{
  "num_hidden_layers": 17,
  "hidden_size": 384,
  "num_attention_heads": 3,
  "num_key_value_heads": 3,
  "head_dim": 128,
  "intermediate_size": 1536,
  "vocab_size": 8192,
  "hidden_act": "gelu",
  "norm": "layernorm",
  "norm_place": "pre",
  "norm_eps": 1e-05,
  "positions": "learned",
  "qk_norm": false,
  "attn_scale": 0.0884,
  "bias": "none",
  "tie_word_embeddings": true,
  "parallel_block": false,
  "init": "uniform",
  "init_std_qkv": 0.0255,
  "init_std_o": 0.00439,
  "init_std_up": 0.0255,
  "init_std_down": 0.00219,
  "optimizer": "muon",
  "learning_rate": 0.0109,
  "lr_mult_o": 4.0,
  "beta1": 0.95,
  "lr_head": 0.0117,
  "max_grad_norm": 1.0,
  "warmup_steps": 200,
  "schedule": "cos",
  "final_lr_fraction": 0.0,
  "batch_tokens": 262144,
  "max_seq_len": 256,
  "doc_mask": false,
  "train_tokens": 871800000,
  "max_steps": 3326,
  "dataset": "wikipedia_en"
}
Each number is 50 + 15 x the weight over the matrix's rms, rounded and kept within 0 to 99. Layers, rows and columns count from 0.

# down: layer 4 MLP down (transposed), 1536x384, rms 0.0562, rows 97-149, columns 64-127
# up: layer 4 MLP up, 1536x384, rms 0.117, rows 98-149, columns 64-127
down97:62 68 46 30 68 67 57 49 79 65 67 16 39 29 40 57 22 72 45 53 30 25 42 51 37 57 39 52 54 49 37 55 41 57 60 38 69 67 46 72 49 71 57 44 52 70 74 53 48 78 44 18 42 36 41 44 49 51 53 57 45 51 49 47
up98:36 47 50 66 44 49 36 14 48 40 36 53 29 51 52 44 59 31 72 46 88 31 23 60 70 47 48 35 39 37 72 77 69 50 65 55 49 75 29 42 60 48 51 41 57 48 63 72 64 68 54 60 61 43 26 95 43 90 54 60 39 69 55 49
down98:41 72 66 27 49 56 25 46 72 61 35 33 05 57 49 86 72 56 73 52 72 64 49 53 53 32 66 36 28 46 44 58 73 63 66 51 44 43 58 67 74 76 80 40 74 42 22 93 57 35 48 46 38 55 67 56 52 97 32 43 57 66 64 61
up99:23 48 44 32 54 41 25 61 64 53 63 40 61 56 31 61 76 60 48 60 17 21 70 69 33 45 32 40 35 23 41 40 22 67 69 68 47 45 44 54 44 64 41 37 52 47 35 46 75 54 82 82 55 36 38 40 36 45 85 48 55 63 72 28
down99:49 68 64 63 56 20 58 46 56 57 40 58 63 18 53 50 52 47 51 59 93 55 32 69 51 47 57 60 60 34 61 75 57 60 45 32 60 39 50 55 59 69 79 54 67 53 48 53 41 51 25 51 50 65 43 54 46 69 57 59 53 44 32 52
up100:38 43 49 32 79 73 66 36 61 61 57 40 51 74 45 41 51 72 41 30 59 54 71 39 48 37 47 47 51 48 41 65 47 58 77 56 60 35 61 57 43 70 82 39 53 52 46 74 64 45 30 30 66 09 40 71 43 48 63 59 74 53 43 51
down100:19 39 42 43 66 66 23 41 63 54 43 51 54 55 50 47 46 36 50 50 40 41 54 40 34 58 69 53 49 40 52 56 63 42 73 65 18 55 47 41 43 33 33 50 67 47 53 61 48 43 46 45 71 45 49 30 52 64 62 67 51 50 25 32
up101:67 55 30 61 37 71 72 16 34 55 53 59 43 42 50 59 51 48 76 36 46 59 57 64 59 78 39 65 47 46 62 39 55 55 44 70 36 29 54 54 51 22 41 40 34 39 65 34 54 44 25 56 43 46 55 45 10 93 23 62 63 42 23 42
down101:30 12 32 38 80 61 57 65 77 64 37 72 24 54 33 64 76 39 27 54 28 13 46 37 74 46 63 35 48 26 54 39 59 40 29 44 63 15 62 54 36 31 37 60 49 39 53 33 67 46 38 60 88 53 59 51 56 98 73 53 33 70 59 67
up102:44 50 50 39 62 62 46 51 52 45 53 45 54 56 54 55 48 40 41 60 55 46 40 53 63 67 51 50 58 51 60 54 53 39 44 49 68 41 52 50 46 37 38 40 36 47 52 59 52 48 47 40 45 38 53 50 53 53 51 58 39 48 40 54
down102:40 34 53 44 73 58 46 36 46 49 37 49 56 55 57 56 68 55 38 62 57 53 45 49 60 58 52 51 58 52 40 69 62 48 39 53 36 51 36 50 36 46 46 19 49 30 59 50 42 41 53 53 47 58 51 46 54 82 62 57 56 46 43 50
up103:63 31 71 60 54 59 40 38 50 46 76 56 62 55 74 53 65 36 39 55 49 47 43 43 59 44 45 44 38 55 74 33 44 20 47 20 47 54 50 56 56 54 53 46 33 48 28 36 61 39 61 42 36 51 57 47 61 24 45 77 21 27 47 36
down103:54 36 50 48 58 58 61 51 72 51 53 34 54 65 41 64 51 45 67 41 67 30 60 58 67 57 45 42 70 50 22 32 68 37 44 56 63 50 58 50 35 51 51 45 37 71 42 31 43 48 52 62 32 45 45 53 47 56 48 47 59 61 47 46
up104:53 55 54 71 38 48 68 40 57 62 47 80 52 78 58 50 23 55 64 55 74 61 24 43 55 40 48 67 37 41 71 42 43 51 61 44 22 50 36 47 11 51 56 54 51 36 33 36 47 50 61 69 32 44 73 64 53 31 53 63 64 38 50 44
down104:27 58 52 67 39 39 35 42 56 47 48 39 50 43 56 53 63 48 33 56 55 71 36 69 55 63 47 65 66 33 17 44 43 54 28 46 51 52 14 68 64 55 60 26 42 44 63 40 45 28 58 59 50 30 64 27 37 55 59 61 55 54 45 71
up105:66 54 26 44 65 39 52 69 30 41 62 40 54 69 67 48 69 55 55 41 50 62 52 52 60 33 82 37 35 46 55 50 48 51 38 56 44 69 28 35 22 46 56 31 42 39 35 51 57 68 43 55 45 28 24 58 62 37 43 24 60 53 35 32
down105:66 52 79 58 53 55 56 67 60 39 36 75 36 44 47 34 51 35 56 55 50 49 23 72 43 67 52 12 69 76 56 47 29 66 31 29 42 54 36 48 45 49 69 42 42 51 51 48 41 41 47 66 49 26 76 53 52 42 49 50 52 69 24 58
up106:63 42 58 54 56 36 56 73 79 44 36 39 62 66 44 55 36 49 62 32 44 72 52 73 29 59 09 60 43 53 58 46 31 35 46 47 43 47 63 65 39 47 50 32 68 48 57 52 37 47 27 63 58 40 63 44 43 42 47 49 39 58 59 68
down106:53 75 46 60 81 66 53 57 70 39 39 49 48 21 71 62 56 32 39 46 39 42 32 42 31 40 16 54 53 32 70 16 34 46 45 73 51 33 58 62 43 66 31 39 71 35 22 37 45 51 34 45 66 53 55 46 52 47 70 33 58 40 62 89
up107:35 37 38 48 59 42 66 55 56 64 61 54 40 65 68 39 41 59 53 37 58 33 57 58 38 75 63 54 45 67 50 50 42 36 59 47 53 73 56 36 79 41 42 43 63 62 48 38 36 57 53 50 37 46 27 41 31 33 70 38 63 51 63 47
down107:61 39 54 43 42 54 41 39 58 56 49 70 45 51 33 15 54 12 77 59 56 61 64 34 66 52 48 65 77 37 31 32 42 67 48 44 45 48 55 46 36 60 53 66 83 46 55 46 61 27 59 51 62 54 33 60 60 27 46 48 68 41 39 64
up108:32 48 43 44 45 50 59 72 47 53 48 48 38 72 70 40 41 61 39 58 52 61 34 63 50 64 58 25 63 67 57 60 76 37 50 31 62 45 69 54 32 36 67 45 35 49 54 40 76 37 49 46 47 63 40 52 32 59 26 49 47 28 42 60
down108:68 75 30 45 76 63 34 58 69 46 56 48 44 70 46 70 45 48 37 49 64 56 58 48 37 80 39 65 38 53 61 52 38 45 48 65 65 46 55 49 54 35 26 47 32 45 58 52 36 29 51 58 73 55 51 58 53 62 63 48 61 45 53 33
up109:56 50 33 38 21 42 45 61 54 46 30 37 49 57 34 65 56 43 49 52 28 73 68 41 32 49 69 36 57 47 66 53 56 55 60 51 53 40 23 47 62 64 52 50 55 42 48 49 44 75 51 45 50 68 50 41 55 41 68 40 62 56 33 68
down109:34 50 54 50 18 56 25 37 33 36 42 65 45 61 43 48 61 34 45 45 38 40 42 52 30 69 52 59 47 26 60 37 71 44 49 58 26 31 63 40 51 28 51 65 28 53 87 50 45 53 57 74 50 48 55 31 49 58 51 28 54 43 55 60
up110:78 63 50 47 53 50 52 76 61 44 36 44 77 66 37 60 71 22 76 36 41 32 37 38 57 68 65 33 50 47 62 39 34 63 36 80 53 49 42 24 59 50 38 45 51 45 58 46 66 46 56 28 68 54 40 60 61 64 51 49 64 19 51 30
down110:44 53 55 35 37 59 46 50 83 24 60 63 46 35 48 56 60 63 65 28 44 58 19 21 22 48 40 63 62 74 60 41 22 51 49 30 36 19 58 56 59 71 54 73 58 44 45 27 52 35 68 50 62 72 62 49 98 37 43 47 48 16 45 32
up111:57 57 57 57 25 70 65 13 40 36 45 56 36 51 61 36 57 61 54 43 50 16 54 34 62 46 44 67 68 41 59 52 60 53 78 57 67 39 45 31 48 58 47 51 63 41 57 64 53 42 54 60 18 64 61 53 49 46 46 38 26 52 76 38
down111:40 36 56 49 42 28 34 79 61 57 54 45 56 19 46 56 44 39 61 42 51 58 32 64 45 60 47 54 57 39 63 58 40 43 56 79 58 61 62 52 63 51 62 45 44 53 27 50 37 47 38 68 82 27 45 48 55 73 63 43 37 60 44 53
up112:58 70 59 44 37 60 40 61 50 38 47 53 52 50 64 44 73 70 38 73 28 59 47 46 46 38 31 38 46 57 66 45 41 48 57 47 40 40 32 26 46 62 58 51 66 53 56 25 42 29 80 52 67 58 52 32 63 71 54 56 74 46 45 71
down112:22 51 50 22 42 46 49 76 51 55 52 22 68 40 42 72 54 64 59 66 51 22 49 68 67 48 71 77 39 34 56 57 47 17 50 45 61 63 53 49 47 52 69 45 62 56 87 38 53 42 59 95 33 16 69 55 80 21 58 66 68 33 54 83
up113:20 76 61 25 36 34 65 26 06 53 69 51 45 82 36 49 73 46 51 51 50 39 56 78 86 50 25 42 60 30 51 56 37 29 34 17 77 70 18 32 22 83 10 65 07 58 62 59 70 60 40 87 41 62 24 33 32 62 45 60 32 20 33 56
down113:40 27 45 51 56 72 73 61 43 61 00 49 53 36 31 04 42 31 28 58 31 53 46 45 38 69 50 22 91 29 30 21 39 69 62 53 40 54 73 41 56 77 66 33 54 63 29 47 76 78 26 62 27 39 53 13 46 65 56 51 46 52 75 60
up114:35 23 38 42 25 42 35 53 56 66 09 49 57 39 47 42 31 37 44 23 28 48 55 47 53 71 59 41 33 80 48 57 39 59 28 68 35 29 54 50 29 56 60 21 38 50 44 56 81 56 35 68 60 67 74 52 59 84 31 63 32 43 66 54
down114:44 80 30 79 54 66 46 52 60 52 53 64 48 45 59 79 55 51 47 49 67 74 36 44 61 35 43 46 70 51 53 56 75 39 75 71 47 32 59 50 48 32 38 71 30 59 17 54 66 76 62 69 34 08 48 57 68 34 29 57 75 24 44 60
up115:53 73 66 41 44 27 32 52 59 29 80 63 74 25 48 60 57 59 13 38 57 48 42 46 31 46 56 46 51 63 53 41 56 91 73 47 22 36 43 49 49 28 61 38 31 64 54 27 48 55 37 47 59 81 45 64 48 35 51 62 64 51 92 52
down115:63 59 45 61 42 71 54 64 31 19 63 44 75 33 29 61 65 37 89 20 67 72 59 47 38 69 50 41 73 28 59 48 36 46 45 50 43 41 36 61 51 31 03 53 60 45 54 50 52 25 70 61 64 51 33 51 65 44 39 47 51 74 45 22
up116:60 49 50 67 42 52 37 46 73 34 47 74 47 46 42 74 56 59 50 46 81 59 43 36 49 50 82 56 79 26 58 54 56 16 70 58 58 55 37 27 36 51 45 17 30 40 49 59 59 50 28 30 31 33 59 62 38 42 91 44 78 43 48 45
down116:63 62 25 34 49 44 38 68 70 60 18 37 64 24 37 32 35 68 38 73 41 46 81 65 14 43 51 36 38 52 36 51 63 16 39 43 65 31 74 48 37 71 52 36 58 36 43 45 68 54 22 57 41 46 64 52 74 58 47 55 50 48 57 61
up117:44 56 55 49 26 63 52 57 53 62 48 65 71 53 24 59 54 64 75 57 21 58 32 47 56 46 57 66 42 47 41 43 23 32 95 78 46 40 55 49 59 72 28 43 38 44 51 54 66 25 68 46 35 63 37 14 54 54 45 60 44 45 54 43
down117:27 61 47 34 54 43 49 52 40 66 54 41 48 53 50 37 51 50 66 38 64 64 71 60 39 45 38 82 54 58 70 56 68 33 38 36 78 69 67 56 35 69 30 36 37 58 57 49 48 42 60 38 58 48 25 66 54 71 51 52 44 21 61 38
up118:67 37 43 65 58 29 64 44 78 45 41 56 20 35 36 55 47 58 32 45 62 58 63 35 63 56 33 47 70 62 57 87 25 54 59 66 39 60 34 68 59 60 40 00 52 44 49 34 23 56 43 47 32 40 58 33 52 59 64 59 53 73 67 31
down118:43 59 49 38 35 54 48 40 54 54 68 40 53 47 50 60 57 58 56 58 53 59 40 48 77 41 63 48 71 50 33 40 42 51 50 17 56 69 46 41 71 46 49 64 34 36 38 46 52 93 39 51 58 40 54 39 35 66 24 57 58 15 41 53
up119:58 62 46 66 55 71 60 67 41 62 44 49 31 54 61 35 64 46 46 38 44 58 37 43 31 49 58 73 62 37 32 43 44 29 40 76 72 34 23 78 71 58 43 30 47 56 57 31 26 63 46 43 59 79 69 48 48 53 44 02 57 56 59 40
down119:44 52 47 26 73 45 39 55 45 51 49 70 39 39 45 44 45 33 39 61 52 39 41 51 65 53 69 41 52 59 47 72 52 59 60 37 40 48 52 44 47 55 38 32 52 41 56 55 68 42 49 40 50 43 35 56 48 37 68 62 58 55 43 45
up120:55 55 49 44 74 51 32 62 56 63 49 49 31 24 57 43 35 52 55 43 56 37 55 20 27 64 79 57 56 58 31 67 31 46 30 57 59 34 58 44 42 46 65 59 19 70 41 49 35 64 38 51 70 52 60 45 38 34 64 25 49 58 56 47
down120:46 40 41 56 41 64 58 43 65 21 70 69 48 73 69 45 82 30 59 59 57 69 50 66 57 74 44 60 72 60 51 26 51 40 68 56 59 49 53 70 24 73 42 38 27 49 44 37 76 12 49 65 44 43 23 54 81 62 50 65 61 44 42 50
up121:49 55 55 57 38 48 28 59 41 49 32 23 34 55 47 47 22 58 44 53 50 20 38 42 95 37 58 53 74 50 42 33 52 48 55 28 40 36 52 59 48 36 63 53 64 48 53 49 41 16 36 46 45 33 61 22 59 57 64 20 53 40 49 41
down121:56 74 44 30 38 62 58 55 41 46 36 84 47 65 33 34 47 28 33 45 92 48 42 87 34 48 46 27 68 51 50 52 35 36 59 49 50 66 62 52 53 49 52 56 51 41 31 36 35 61 57 50 75 33 64 60 50 34 64 50 52 67 44 68
up122:38 45 79 40 49 46 43 37 72 51 62 52 45 39 55 30 49 60 26 70 56 29 71 32 63 51 38 58 44 70 54 25 62 51 86 63 60 53 54 49 51 51 52 20 42 48 58 21 64 48 56 50 38 64 56 43 57 55 57 51 19 70 51 35
down122:60 62 38 77 55 52 61 50 51 63 29 68 58 32 57 39 46 46 14 56 37 77 38 43 46 46 46 21 28 71 52 86 72 27 22 52 29 32 59 41 59 24 60 42 75 68 48 47 49 74 60 68 21 54 30 76 62 62 31 57 50 53 49 69
up123:30 55 60 68 39 13 31 45 99 66 41 53 58 25 46 28 57 57 44 78 47 60 45 60 34 54 50 44 72 56 50 35 35 61 49 35 41 69 42 35 42 67 57 47 29 56 47 56 48 38 37 47 68 53 62 53 72 69 36 57 61 58 53 46
down123:54 53 58 64 47 50 37 64 55 67 31 91 65 53 47 66 37 24 41 28 69 43 53 57 51 61 62 65 52 49 48 52 82 63 45 57 59 66 33 56 58 15 47 46 60 46 39 60 37 40 65 86 23 62 45 60 35 64 49 50 51 51 72 53
up124:43 75 39 33 44 57 40 30 32 61 45 26 54 51 77 54 61 55 43 28 68 47 35 48 70 46 64 45 60 40 30 28 47 71 71 56 53 36 66 60 64 64 61 49 55 38 34 54 38 47 40 62 80 35 33 41 34 53 54 51 45 50 51 42
down124:56 58 65 68 45 59 51 33 49 65 45 64 44 40 53 43 74 59 48 60 75 39 46 51 55 58 44 56 48 60 43 53 34 35 47 66 40 27 31 61 36 42 42 50 35 49 42 40 26 52 50 65 35 43 30 43 67 66 45 43 63 33 58 14
up125:43 46 83 51 72 44 21 51 28 54 53 41 55 59 54 44 52 63 47 69 39 50 19 71 34 17 41 23 28 50 66 48 48 64 74 45 60 54 35 48 65 43 94 45 78 38 46 55 51 32 55 53 42 34 55 48 47 44 29 73 51 59 58 62
down125:31 55 50 33 27 64 43 28 55 45 72 60 46 31 36 65 55 40 56 46 55 72 42 73 55 63 57 52 46 24 34 32 68 62 67 63 50 41 42 46 56 66 41 58 33 44 60 74 49 40 57 48 63 71 61 48 52 36 55 46 37 59 49 41
up126:36 48 36 64 66 58 15 59 54 62 55 46 81 64 41 75 86 47 55 46 52 57 56 24 59 17 38 62 34 43 60 42 32 48 44 72 66 57 16 54 46 28 44 37 60 42 34 31 48 53 26 72 80 56 75 48 34 40 23 70 61 74 72 57
down126:40 50 36 49 51 41 57 70 43 41 50 55 34 30 46 58 65 37 41 65 48 51 34 93 63 68 38 48 62 51 45 51 44 78 46 45 53 48 48 78 49 69 57 35 46 48 62 72 83 36 49 43 16 79 35 58 55 78 87 56 70 25 38 47
up127:71 42 46 55 54 47 39 46 38 08 50 54 58 37 62 44 71 88 55 25 53 68 68 45 66 58 53 41 58 44 58 53 46 50 58 63 44 44 59 58 37 69 58 63 28 41 60 48 33 44 40 72 51 28 52 53 37 19 69 64 39 63 55 45
down127:38 52 33 66 41 60 71 50 33 58 52 59 56 52 48 54 51 59 71 27 60 39 41 64 03 54 57 67 34 46 49 74 64 55 64 82 44 47 58 61 55 33 60 40 70 50 42 39 64 45 46 54 40 49 54 53 50 40 79 50 61 65 29 44
up128:36 59 19 53 18 88 68 42 59 38 29 34 55 42 43 36 18 55 57 47 38 55 44 45 52 65 46 92 50 43 52 40 49 80 64 30 30 71 42 56 40 59 45 44 64 70 30 47 38 38 46 77 37 40 41 63 45 52 43 47 49 48 55 41
down128:62 51 69 52 67 55 58 58 56 44 50 75 43 48 36 46 44 44 72 45 56 53 56 74 46 51 51 66 39 18 56 53 43 44 31 47 69 34 63 58 60 28 63 59 33 58 45 67 55 32 52 43 36 48 60 48 51 63 36 38 54 30 60 34
up129:61 53 38 47 55 50 38 47 50 38 75 77 54 66 56 39 21 60 37 47 26 60 45 32 61 65 44 47 38 78 34 43 39 36 43 62 42 69 55 25 71 15 46 62 63 67 46 63 44 37 38 27 46 69 55 35 35 47 36 43 59 33 71 66
down129:52 55 55 44 30 37 50 48 51 34 74 69 55 09 13 29 54 33 35 59 52 50 57 87 56 47 33 42 88 44 20 49 45 67 46 63 71 19 34 58 61 65 27 70 60 73 73 87 29 37 72 28 51 90 67 71 70 36 63 56 23 48 37 16
up130:35 48 45 47 39 54 32 58 31 50 78 33 50 41 56 30 46 38 38 45 68 57 50 68 41 54 54 42 34 51 51 33 75 50 42 64 27 55 40 54 81 38 57 53 65 30 30 38 45 39 30 50 43 67 35 55 24 38 36 66 69 20 66 17
down130:31 47 08 50 56 60 67 77 34 59 73 38 69 31 69 33 19 43 29 47 63 68 69 33 31 64 68 39 39 67 59 59 51 39 41 78 31 94 51 40 61 54 61 49 67 51 39 64 41 46 35 59 68 36 70 59 44 53 35 48 57 23 70 23
up131:55 35 44 49 67 56 68 61 58 35 54 59 50 57 50 45 76 41 48 43 49 60 38 50 54 44 21 64 71 71 31 45 62 67 67 55 82 46 32 41 42 53 36 53 42 39 63 43 49 49 41 49 58 74 55 67 53 40 62 24 60 42 73 42
down131:77 65 62 49 37 82 46 50 29 54 65 56 18 40 35 55 34 54 45 65 38 66 36 54 66 55 75 60 44 57 69 54 67 50 27 49 32 35 55 49 49 44 50 53 41 63 48 38 37 60 71 42 56 50 47 64 48 31 42 80 20 57 35 16
up132:52 63 52 50 62 22 44 49 55 47 51 33 47 49 43 39 62 72 43 55 43 47 65 49 29 47 27 46 66 49 55 37 56 28 40 14 40 80 51 42 50 57 43 38 56 20 56 64 29 27 69 12 72 38 56 51 65 75 23 48 66 61 42 54
down132:57 65 71 58 66 59 36 55 46 86 49 64 40 51 54 48 35 37 52 40 59 40 39 59 44 15 79 75 43 43 47 59 78 50 57 62 48 37 49 55 41 43 38 35 57 39 54 31 46 60 40 50 58 64 55 34 59 60 28 55 56 72 37 47
up133:41 71 55 53 51 39 67 57 44 51 49 53 51 15 69 42 57 56 48 53 55 57 43 48 62 59 58 87 76 56 82 53 72 57 48 56 70 60 57 56 57 53 17 46 56 73 24 60 75 35 58 39 49 65 54 70 40 55 37 59 60 61 40 48
down133:38 58 33 16 35 32 51 27 65 86 63 41 21 32 57 65 53 44 43 65 64 84 41 63 64 47 55 66 91 55 42 69 58 51 18 49 51 42 59 63 47 44 66 36 75 59 62 50 65 48 47 51 56 61 53 27 67 17 33 40 45 42 49 78
up134:52 62 56 79 25 44 39 38 39 56 47 68 26 63 14 31 40 35 42 22 35 38 80 42 88 43 58 45 36 42 78 61 59 75 80 57 43 38 67 68 37 63 17 40 61 04 61 53 51 49 52 72 30 52 49 44 61 50 55 39 52 44 50 63
down134:74 68 49 24 20 40 56 53 27 33 00 62 67 57 54 41 39 48 81 38 31 32 50 63 42 27 36 62 00 35 47 62 70 48 28 40 44 49 47 62 35 44 64 60 55 32 46 47 32 29 44 91 40 44 55 52 34 48 76 61 59 50 59 72
up135:59 62 45 40 76 49 62 39 41 39 29 61 46 55 15 65 47 71 49 26 62 64 43 57 43 73 67 44 41 61 76 65 57 55 51 37 36 14 72 55 35 38 49 43 38 58 71 52 61 45 30 39 47 36 33 26 31 73 52 75 67 37 69 45
down135:55 35 60 38 69 56 51 43 57 48 52 49 41 53 39 64 82 41 61 39 25 50 59 49 76 14 40 63 70 69 58 64 41 56 27 25 24 37 52 70 41 64 57 61 66 32 48 81 38 53 62 38 56 49 39 46 74 99 36 32 36 34 60 46
up136:24 53 38 49 52 58 49 06 75 60 55 61 44 59 57 64 55 41 56 52 64 62 26 65 35 48 39 29 54 62 55 42 61 47 40 51 37 60 31 43 58 31 36 44 25 37 33 58 39 75 63 65 60 60 66 29 39 12 46 75 70 59 68 72
down136:46 26 71 72 58 46 44 70 43 53 41 65 61 79 60 42 57 36 49 75 53 33 60 53 36 40 55 47 15 43 57 70 66 75 42 50 54 50 40 29 42 48 60 51 28 10 47 41 74 46 28 63 52 42 77 41 67 50 61 56 38 46 77 55
up137:51 38 56 40 48 59 38 79 43 46 79 64 56 46 42 34 81 50 51 80 41 81 44 36 68 64 52 37 58 63 76 37 45 50 53 74 22 29 60 53 43 44 42 39 22 13 31 35 68 48 47 24 34 55 33 73 72 44 63 42 52 22 33 19
down137:57 36 46 33 66 40 71 62 43 37 58 51 38 42 31 16 62 35 46 41 55 36 47 61 62 52 63 49 48 67 50 40 58 43 35 72 42 56 07 44 54 75 50 64 41 41 37 55 62 66 70 45 38 75 28 94 52 59 28 44 87 60 10 44
up138:45 33 37 58 34 63 60 73 45 52 52 54 45 54 49 27 26 47 62 51 31 41 55 29 49 56 48 41 48 40 49 53 57 63 50 45 40 40 47 52 53 58 63 42 38 24 49 52 52 39 53 49 35 58 46 44 47 61 34 72 41 53 40 75
down138:39 46 35 79 41 35 74 56 45 50 52 67 35 55 56 49 50 37 39 28 75 57 41 52 17 38 70 65 34 50 61 44 59 60 84 57 49 59 51 37 47 45 72 55 56 60 64 70 38 54 63 59 60 43 36 53 51 64 59 45 66 63 39 60
up139:41 62 31 61 33 65 52 47 67 56 54 61 59 22 53 60 43 54 40 42 50 65 70 39 66 63 67 43 57 31 31 48 67 41 62 41 52 42 47 59 62 34 30 33 48 48 56 32 24 68 37 24 60 25 57 31 27 44 74 58 26 66 50 56
down139:30 52 50 66 01 42 46 49 36 59 64 49 29 50 68 31 59 28 45 63 72 62 64 57 33 13 39 59 13 35 39 20 26 28 63 42 48 52 79 89 40 47 75 44 45 40 46 50 67 50 42 48 49 67 26 63 71 46 59 46 51 68 63 55
up140:24 57 39 50 33 65 22 47 50 49 60 47 30 44 56 45 57 75 47 53 40 53 47 53 74 60 44 55 71 53 44 57 41 70 43 62 40 51 57 43 27 32 48 50 46 62 69 47 44 41 44 50 46 42 55 48 56 27 55 27 54 50 66 48
down140:67 49 72 60 59 50 80 35 59 55 34 45 53 65 54 44 34 47 17 56 41 42 32 54 61 50 59 56 45 57 23 51 77 53 60 35 58 52 59 37 58 65 63 55 74 82 34 49 57 67 63 65 32 39 76 46 28 54 62 59 72 50 36 52
up141:55 16 54 31 42 38 70 19 25 47 58 66 40 37 56 49 44 46 82 52 76 33 43 41 58 52 42 67 61 29 71 49 49 34 36 50 82 57 23 49 49 18 47 60 35 58 40 58 70 53 60 67 33 82 69 61 28 54 42 31 67 71 43 52
down141:74 60 68 46 58 53 55 52 50 45 37 50 53 38 18 52 34 68 67 65 43 31 41 57 62 39 43 78 79 64 59 55 73 39 41 73 30 50 48 57 41 63 61 45 39 44 32 34 43 20 20 59 37 36 45 38 50 64 33 45 30 48 39 49
up142:32 61 32 54 31 88 54 37 85 59 65 63 53 56 39 80 28 48 65 24 41 37 68 43 50 49 28 47 43 68 59 40 05 37 41 62 62 53 60 57 61 43 58 47 53 72 29 34 54 56 61 58 47 44 71 50 54 72 44 62 34 82 46 44
down142:32 44 37 43 48 81 31 27 58 65 31 64 84 53 51 57 49 17 26 67 61 58 52 85 50 24 56 59 29 25 57 52 40 37 63 79 53 56 51 44 33 57 44 70 32 64 74 50 25 60 50 57 30 47 66 49 39 33 51 18 41 66 23 49
up143:68 42 58 58 55 47 51 50 27 22 56 52 48 76 40 54 55 27 40 36 42 43 43 55 46 71 60 56 27 47 48 31 66 34 58 42 42 26 52 34 43 35 58 75 60 42 58 73 61 48 63 19 43 51 45 65 60 45 37 56 44 51 56 45
down143:55 39 46 62 69 49 48 34 64 34 60 41 54 53 47 52 33 24 51 47 47 38 48 39 49 35 41 69 47 70 67 37 30 33 63 76 62 50 69 69 60 65 34 41 50 49 51 42 58 63 48 60 52 42 48 30 68 62 51 39 58 63 37 59
up144:40 55 38 67 85 84 85 57 53 44 65 45 67 48 46 47 27 60 45 29 38 40 72 65 43 32 54 57 50 55 45 34 44 66 40 44 50 50 32 42 51 52 38 62 63 58 74 80 53 69 47 49 53 59 57 30 48 51 61 56 91 55 37 62
down144:28 38 54 72 16 42 53 54 26 50 22 40 60 41 55 57 53 50 69 32 59 27 31 20 71 36 44 43 53 48 35 67 47 32 73 51 48 41 48 66 53 33 26 52 37 42 64 51 46 71 58 26 59 40 74 68 48 58 70 30 67 71 52 37
up145:49 59 49 50 56 46 43 44 58 29 52 40 60 37 43 22 49 32 38 34 72 57 59 26 59 64 67 28 67 42 40 53 34 52 71 31 50 22 35 54 79 55 80 60 39 36 33 48 33 32 50 46 72 61 54 54 35 47 59 66 68 30 50 43
down145:35 29 40 49 56 88 54 51 37 71 36 55 58 69 63 10 42 39 18 59 50 46 54 35 45 74 63 37 31 16 86 60 41 63 26 60 81 46 51 84 66 44 39 43 60 56 56 40 61 70 51 86 64 42 70 60 36 49 26 38 55 61 76 39
up146:37 44 17 31 55 44 66 55 64 41 28 52 67 66 61 71 72 58 42 47 60 60 63 50 41 56 53 50 52 41 81 48 57 24 35 61 57 56 51 41 39 60 60 81 56 64 54 42 57 62 21 13 49 54 64 56 34 55 57 56 25 65 40 41
down146:34 54 68 53 49 47 70 39 44 48 52 42 41 23 53 36 41 61 40 62 53 73 60 91 87 41 24 47 60 69 47 64 69 49 36 51 42 61 49 74 58 22 56 53 55 48 31 61 57 52 32 67 43 52 43 50 49 17 57 40 89 38 47 48
up147:62 69 43 46 46 47 50 38 47 47 42 49 50 58 63 37 75 37 61 39 30 48 46 50 38 43 54 52 36 61 62 49 32 35 88 25 60 75 56 33 39 53 49 53 43 44 32 41 86 74 72 61 35 69 67 44 60 58 50 38 55 46 62 41
down147:47 55 42 49 67 57 39 49 69 69 52 28 41 35 43 60 49 58 63 31 38 67 45 45 71 58 46 45 55 63 49 31 43 13 36 44 29 34 33 54 53 50 54 72 54 39 50 52 55 55 67 56 75 50 45 57 34 55 36 29 60 18 50 51
up148:39 59 49 79 47 41 51 12 66 56 60 67 58 64 82 36 33 65 65 46 52 14 47 54 55 37 24 70 55 58 48 36 46 95 25 40 52 27 55 64 41 31 40 66 37 48 20 50 34 59 67 44 64 48 56 35 29 24 48 59 53 54 56 57
down148:67 50 41 30 31 84 58 75 74 53 41 64 34 71 57 65 32 65 36 55 74 56 84 45 42 00 61 53 64 43 29 76 62 65 53 36 18 38 12 19 56 54 51 60 54 31 33 75 48 56 24 43 64 56 35 41 45 61 63 51 41 54 35 24
up149:43 39 61 27 59 44 56 64 55 66 28 50 46 48 39 53 67 73 56 61 51 51 41 49 38 50 57 58 47 71 62 43 61 39 46 54 54 52 45 45 73 43 62 32 73 74 63 37 58 33 67 56 44 55 30 61 53 62 56 09 28 38 62 51
down149:35 48 64 44 64 53 53 31 48 73 53 37 43 49 32 49 54 50 27 36 71 34 47 43 45 57 74 79 75 40 47 56 53 42 56 44 45 57 48 46 56 59 57 54 34 46 50 66 42 48 52 59 72 69 47 59 46 54 79 51 34 45 58 45